config = dict(
    n_layer=15,
    vocab_size=512,
    activation='geglu',
    attn_scale=0.177,
    init_std_qkv=0.0397,
    init_std_up=0.0397,
    optimizer='soap_variant',
    seq_len=256,
)
Each number is 500 + 25 x the weight over its row's rms, rounded and kept within 0 to 999. Layers, rows and columns count from 0. Numbers have three digits each. The size before them is the row's rms in percent of the matrix's.

# layer 10 MLP up, 640x128, rms 0.219, rows 136-152, columns 0-127
089:458499516496557497468506520534484504521480477504509516526496485470538508496497502453483444502518508448526520491451525497476511504523530520492487477506463500506432530493463453519521497507499459466496520441497534506494489450520536507501538459496522496455486513502498499469480490426511522530467475488489497499506503516509471514537495471522504508469498445501505511503483516501469481502501
098:516489506511439499538505513527563464513498511531507476495528501541486490448491496483527483541487486526524533480478523453539511509516478515463511500479539492529539508479505490485514509466533509448507486530500493503497492517508517543504514509494469505555515472511468511492530515500519521510500464541481522492508490515487536466562497451509477491530488514524477534492452473515516545509533
090:502539533535537474486493479514495519556546492506487523508520544498485531489531538502497478488513517498510492537476506501499520492514470498503474474513496497493483450504534499512500507465478473527527505508461521452505452489528480467517492497516482510548520495543459510518498532488468506504520470447474508438508529524467464461475497493547490487506532453518527487546507503449509513518516
103:501543480459513518506482532522493526489540477487488460490490458417504479505518471518499496537484512515533478495491493501490502507506524443497494504538503499524467518553528524475464460507513518480477489487555476533488549495452462538458520484491468525501515478484504488489491530495479539482505499476466466479492479519545487553530493480498509505470517475496503510504470487508514510460478
101:493496532532433485475473473541511473518473471518519499530482492511478477483506528511499506499543478517495468491467501469457509501524486510512446505519489485476513475510455475573506494508503508519486458479463505526533492490475526528518512493483477495469509475527518515506465508509504489485460524475503481520495506581543536495501537452498486470504476502470497480501491489536436509478509
104:502550515504507507523495461508506482499493497502492472489462560479489555503533530496490496511497477478481571488513500506494493533496478523459500507460499556500552474484496450499504513452485495444490490503451498514493515516509499509478500493524489505479477481490470475529483502498474508504486516520508517477502483481445498456459483523480542541543564493469510508510504504511499468488560
100:480487516489551488457500538511502498474518467513496466477508503492484492494487486524469507545531505484478503516513485491492520510513489482523497502509537504495492511553457461497499524475458496478455508499519466511514477509530520507478472510503500552485550542512497487507494464513496477533537524497506522489508487507457462518458518437506537511517556458489546526518454506442535495524469
108:515519516491501549496533510539477505493464540489479447495485487503481444548535528547485500455495497521543451485527502485486493440482516505530521487501525500463475474450508496502510458532528503530473483495499524483542497504480500492467525461506475510541532517507516538491516488506523485493544475543511533514506495503508529494523509498487492479457527560528511523491475495497511514529485
100:550518484501512543542491542457517513506503513558529488518472508494486496518499486503457488469497496510474474523520517528493497517467462471506472516503435486479504473445516492508555511495505519478497448483507459479544526531483503513495528478497494530478498498527502522487501526517523499505537536438477485523521455453520531487475481512491522499501524499439485522489466531494505513511500
095:484500512513501513525508453483547505491488491501490495532502429533493521498525500494486506453489483475487500464487499522515494504495510512468497475538547486487503466452545514508498523487485496514487535572473460498499512514450512463489494494501465500503489536486493477552499475513516507498527450465524535529483527525441540512550518494502491479465466497480493451498474528469487503528491
103:473500452501516481492481523461511533508549483521463488524489495477535487517534495526521507526488539530507468486512516529490507502496510458528501465474464486491490510469448475533468492506489533507488495470464557503508456492518538477538518519518479481486483493525495499526479501538481480502519546558544529480450521465506479487496517493504435489476469504523500521471492513489506463481531
101:533510506478500456544496479502509524499475459475476497505510492520509514499505499485509505500530495513495521490501504547499551519475511483497535516548478458482542494489531422554502514535458488496442489507480519516490490534484472515496487457501510573486501503488493482495497497486504461522515527492499519533500482544533496493469525490462490556533537472467500529527525526505493474485532
099:508504522530535532498473477490471490499497498527515479538448503535470497475472550502507500497509423562520471547483555504527501529536518496568528450487509496534485525526499529467523477506503527498460534507527512463472530503521550522495481501488453517491496516495485501495492520529531514487540493502518472500492477491482491514498503494454489497500450499523498512496519491487515488476492
099:521476468501434533458508470511495522512467478520529520521541513493532453438484525481475505473515538463491476509496464520503530481475506484515500518527515526487501494494495462515503488555495407500487495511480502496478545491489464519497528515517541503476520527499507518474519498456516556484485513475501494497507492516532493474515529522487486512560484514492522514530482487472501511532498
099:507493486522534487471530498514531494511524467509538517461486502473461533500527496518464497477526513505507509523562480519517520501474519519493535503479467508507501497498555540483471463476487481488504469528478514539497473514517520521532495531466507475558491486512498518518478504536457445479577504476463474548557500486540467516506512508502504516471498481507480511458503527504489485490508
099:498517537495525551489503503500491500520505499543505536496494527530520485514501489492497568493511480499470498514534490495555493475495468505437525482517459519473514491488476500487511470471469492501523468523515501478523516493528540486509546525473519526466462515526502512526491527514477493544489468528443467481495513513499496463454444485482476520503512531486469520469509493520477504426491
104:489503537500538519477458489488509472448492464511492494501474536535493524507479488472503507477482517495489511524489503504491455488506487496546473521502487496462529514516519496520556479523511487479528533489545508459502504460465502516497546494477494474470539505478468526511490478467485480513467456533510524468469509529494502442473539477497554498492519482483492522539514468431520519474481
# layer 10 MLP down (transposed), 640x128, rms 0.178, rows 136-152, columns 0-127
091:562531534521478460523483506493502488473539509501462473512464479482446482469495481513481539493497514553500454518517500478536477493462490495486533495465540472524498491536501475448481489523479520510510539475519538499501512521455471510496498517489494513515482502470511462478514516497505493490513532513502476522465475491486481519482562516501471508457480520468486514523469542432505511492495
095:463496487470544514502513490474478522488452493501472503498505498493510520479470489519524522486507470444454496535495467464508554496542497435512500471502520488495540499502515471514483483514538514517492486473469516499510507533497457486455455488491560485479501509498485532528491520476477490522506473454502507511487523477488517526475507471517478435494493484468467558543505519490468522496528
094:497479481474506528545541541503455514527487521497494537456495551542522539453436459472533480489513526471489545520465505505484517544500555516450521498461504490491464495481472516511513520480480516517490505548503490519500515525525539510500508521491514453482477507470513499523508506505484491481503507546502474522477517474495511490531517472504508501534501560489515477492497537513502493471483
102:518520523468498473447536468512485477506489505511512500501464491518509540470504539487526511491484468512459464510496542510501510521542501495500505486566503506496488507521456489506510461451484484482498506455477468487516459494475492508481540453516483491553504539493481514463497485535553453496482504514510541497524523497504530528465523449516495506528479517470532538498489536524482460512498
104:497452530466496504473523479471494524497530509505507485475530458535489512493505482485522509460478473494487510519534503544483540550492488510505531508477564507457518481504526517483456513493498458465493507486489554453455493485523536474479514562467516502526513538491541504479531447502484499507496455488529528487515498466455464512533483510484495518521496513526506470493475503496513482485506
103:474489544486525497503509480522484527515491514475496493498534472496507489466475423473477497503533481524513518493478470561488519502506518521506523479518501490461520505494493484493518496478480533491536526529560512536517479446487466534499451514462442516514507492506506535507529458497559505495507508476533510517483525509526521556527521480494469476488497534523521521538499497450506497508481
096:522477541501501491495525451479483499504503552484515473502519521510511483468496465486512481472491481466519491532511474531532508509527510518504548509479463508496523492485518497455553473498530516499531516525498547539512483485497482514546533505503449527465414477464502544477494483497503535500473482491517482540535530499516498491558492501485474502518499548506460461495489497487519515492519
100:491501558518498489482502503527496494453533472547504525509528525515534499503498444469515472469545511478468488509498509524492490539508488518455492545536509478455510487503484492534525487505549483502539483498493492498465458472526480507532510507480515498487528502491508492508481502479503475537537486480512438566487483503486551483474487556492479483526517481518459452508518529486488483491492
097:455534515566499490483484477496487474501534499461469520497516478494470509508537524480527506496522476477507513483504481478491521482505552527525542491506527512530511514498502491526508523475447541485442531460455539477527544463481529537488507518513514467511471533487476546514474511498503479517494496532512498462486544504461511543513521491495512476484483471516533513527543501495511542486483
105:507502509502484499543475505489444457536535503511540497519484503496508501514478493520526456522424543522469518526452450472494481451490463508501498487494525528538508541523525468498486508502522529499489511468472467488478501543518492496507496469493493506499556499525470502501504528489579519516500508485463459491473519504492488543478493483501524497517520545500523467498514546494503504486490
098:491496536549466505492531494543519490499482494504533492484520502496493505487477480511537491519468472506460510452502510469504514541481481478468516535533536444468528495492451513502481499527510444519501499472463487534519536506543486512485550508504486503522513472493478492541508541482518494529522517463544532526509548466497491516538504493499533510474517512507512513560499487534458528476504
102:513466476511497479472484503493509568517542521460565430506468503536507474534491487480505483507520548514510473468477501491508509476497479490499511521483481512507506516479517530457526541476520458534503501517507471499469504553464512499489491490554470493547551465503519517514504500490471471493518447539465535481493513502485515506495491531499480549487513540486496490497517474505519510504506
099:494533504515536508545461528484508460482507521508508485506480549491489550480506453504495491529463526463491460532507471537473491476465514451521477469489522446457538470506501493484488504529475478494518519481479500505510526483492541457491538480513490518533480518519521490467522512463507495523477453505494508483550503505450487465516529490502551474455510475511489516475506501517510521481525
100:489556473449526457525506525496479499467513492488482461533469502537484517512493454477492499490471495518517515454505542450513465547464482498459490500471532512508480441530481498541528488524496553530502513499525458510514502506491461470485468485463478473493465531461492472469523450501480487513508488515515521508528496456499512485513495472493484522461489508481486515512496514498480537494487
104:491508501506478476509438513482464499551543518513495487512469467477500479493489481518510499548462512517536539455465541516523483530478509525502486497505528496467490448537464521455508505576522505497524503509538513503499500466482472492466528511504524513479477498462518504503534499513520505516532517491472504500497549490468505458529512510466488503507489467497543469531498505517465516551484
102:477498469495507483497493465510504462520498449488499500494509498512496539457505517505505461484525510528464500507488469520486564499523528457464491525489526501522438542445504493516515464481473521521532492502523529486510493488507491508479571470510478464471482496484493483550470458496507465506506495494467473508494479481521543510470542512551507507482523522505521480479489484502452515553502
105:524533499519493495499492513484500490482482468516509517549502531478486465523593535528500512497490489513538483488491542509477510500489529518517513467494495520498490489506501514436495466494455513460510492507523463484436499470484500485511500474488467505557468505532515483491494545490509519491556493520535477518496530505496508512478458502549512516479439518520518514536462544513487510500493
# layer 10 MLP gate, 640x128, rms 0.218, rows 137-153, columns 0-127
099:524522484510501485516507483520519517476490492523519501484552545483532492515501526518466495488457488530478501470546476534499489543491553526521534494459522481502495545536520486512494509553492529518459510503507535514475487500522484506465503496512526471494514503477540534505454466494481532502506499507500511506520499494467536479492488486473452472522514490483538434498554550449483505534494
089:464477505489467580530499519486522527495507483499517520487543504494501509453465461479489487497518528502491502502520476512471507507500537566474552485485461493505484568505552492495502485513480500504516525480487510478507512491528481527506460491484515514523500464521498481485542469516496520484481525533535488471515507478513514522548508507479541523558506478480459528464479500513456512465509
104:492517525532480506469472481477481487522484520509478471461482516527480523516511521537532495515540532483521471510495554477511553480493500437494529497496467508486532521483452503482506494497508480544493512415479498484508508463500520506469520497495462514529508525524484588517498489559486506515489513530535501514475478520526485481486515507515516501515506507487508502463498520468468459489485
100:485471515523515470431541483493472479503494523514502503521490555497462536480472500503439471482522517476503461550527492473500536495478521494532496492511468486485486512498536552506475525481521483471533494528493528491494514481501499495449492532514500514587522521514523494480490486491487471500505465506507477486481488456459485502502507519533499531492505465558484521514473529517486475477513
098:535541516550464491511459523499443517470489507463467497500485553497482453507513516544514492515519513527517487510472505489533458505492494503492565526516490474502473519484488490525478492514503528492517540516500446515503514525530477506500511541517501494489542507505519482522488527495461534532509504510519508472539471425500496491501531523517512549524534437489498511500490521510525475494521
096:511514541538517547508491471510495495530465432520503501483493495484514498484485518533501493514496463544528523530456533513462551465544472514474457527534522496491496489495528478532517477489532514487509509490517469520490513513504501507455516538458535531475479523484487506508501484502485457503517523481459543490507533463488517528535498501527526460494490479491481502464525518524453521452501
109:449502493485500500492458519480514499498560506455497475512504476535552527490471474484546463495513495487532482468529508474528480527528488490485523522496575518501462510470498524512502523497512475502483500443516518496471469541495467496514544485506509529503483511463522510558486510490494492550526484481442512493482455496521502515507527463481471491497499491505492529480527483485494488454536
096:467518485474513500507482472503531548508546512544504526521487508460523475542513490500530489523462503487481464483490511481509507515518472472549517513456516526481486486509475494539497508432460526513517536521526474518482551489499516515502494490496516499463499527513482487498501487526475462479515520452479493474528484494498537506535492463509468517466523465408484521492539488497495504484488
091:498522528470514470477524536498501540518448497548488514521505515510552515499494479510498464442484521475489490493476459478489530533512485548489462517488464491563530520546497516496494488513501509519496495502512503497506479494502489496483447507499489519521490508481517503471504530512488534499487488501450518519442504506512492519476514534510511519512482533504525466454557476455422496521480
103:497543542493510496472521490511529507537514509533456481492518514507537494475524468523459512496526466471500496493514486502504499468491487465511470453477530491492506497507516532530511457469489522465502552530540511516488511505464506472482513532498469545499508514520485505471459508496465496495459521494501506515523529502478475495534497517516447478533528487491515480472509537489569418504470
098:502466494449482501493462529484470510480492505511468563505538534437475513486496534520493503474503483522452564466485545470480551510489492496501510506491507508495505532482504499536513469521476544452501500527463531539493493528488502507485486517508549524495493512516565515482478496477515505498526517490526485515488500533504535515484517519546510534458492459474514531514517504517514509517473
099:497461475463461514497515491453537501502488476465515539488499468475450508487533538475458515510486513493529519492509510477488520482475533527476497490526476514489468457513509549506473504491528552498546485488482479501493455539498526501510467518479496471515479466509533491507519454535516470516506517507491462494506546509523528518496480465506533514502495553492467485487509509465445552524512
101:473495537524503498499460528475521500507516453475472529476491482520496519467427512521542507496498473490517520458490487530471489511472517491471486526492483504499490512453520498495511511511490480472487474477516560504492498497464491538489505503522518493515486488511539537533495485522531504493476484520546452508467471508467539537522512482509490423469482463513505485493535501473541513446535
108:498528495486491548509477498508496500528528544479529482501498467475546481487487525530498432511485449476492518517527502502502446502508465499500510494527476497521467522505461482464489549545476492529521531520517513525486529503476495517515549489521501493498498482519513533437506494488496517515509503556510521495452523525457502445499513519455492504502495502502525486515541549487478532532466
095:508530517517445533501452492496467476478537494431504473466544442472497514513511511502472515483483485511537476495509529518470513509519521441493511495492516484526502486497524502490482498512513549471525507440535476545491529525487503523475510497510464510522498510528464494483435481492482504526491494509501486483473508528513519498544551456531491491466498502518509520511456504527509527524478
104:516551491495522501474495488501541534473466511508478544474516492499533545533461517526471502509540436474508515475507491486547484502514527450527486505485493533507489494521510479531499509515480502524473504530519502498501485499518482488488520507442489477479531509499479515513495461503505510492453491488468501492497556487542485478525529434494514477511515463524451448523523515455461480494495
109:443438494487515478471492499538487458522491541549469489509491499443524538483481515488531472473521526514500491498517446536491488514507514488511523507528522501504508465484471534464473471479464506517515505511494492532448463497512553458498479501491523526493467468500484482499482477493529481526523496509522497495471477532486479461479489538504492523496506511471523536504541472544498497524454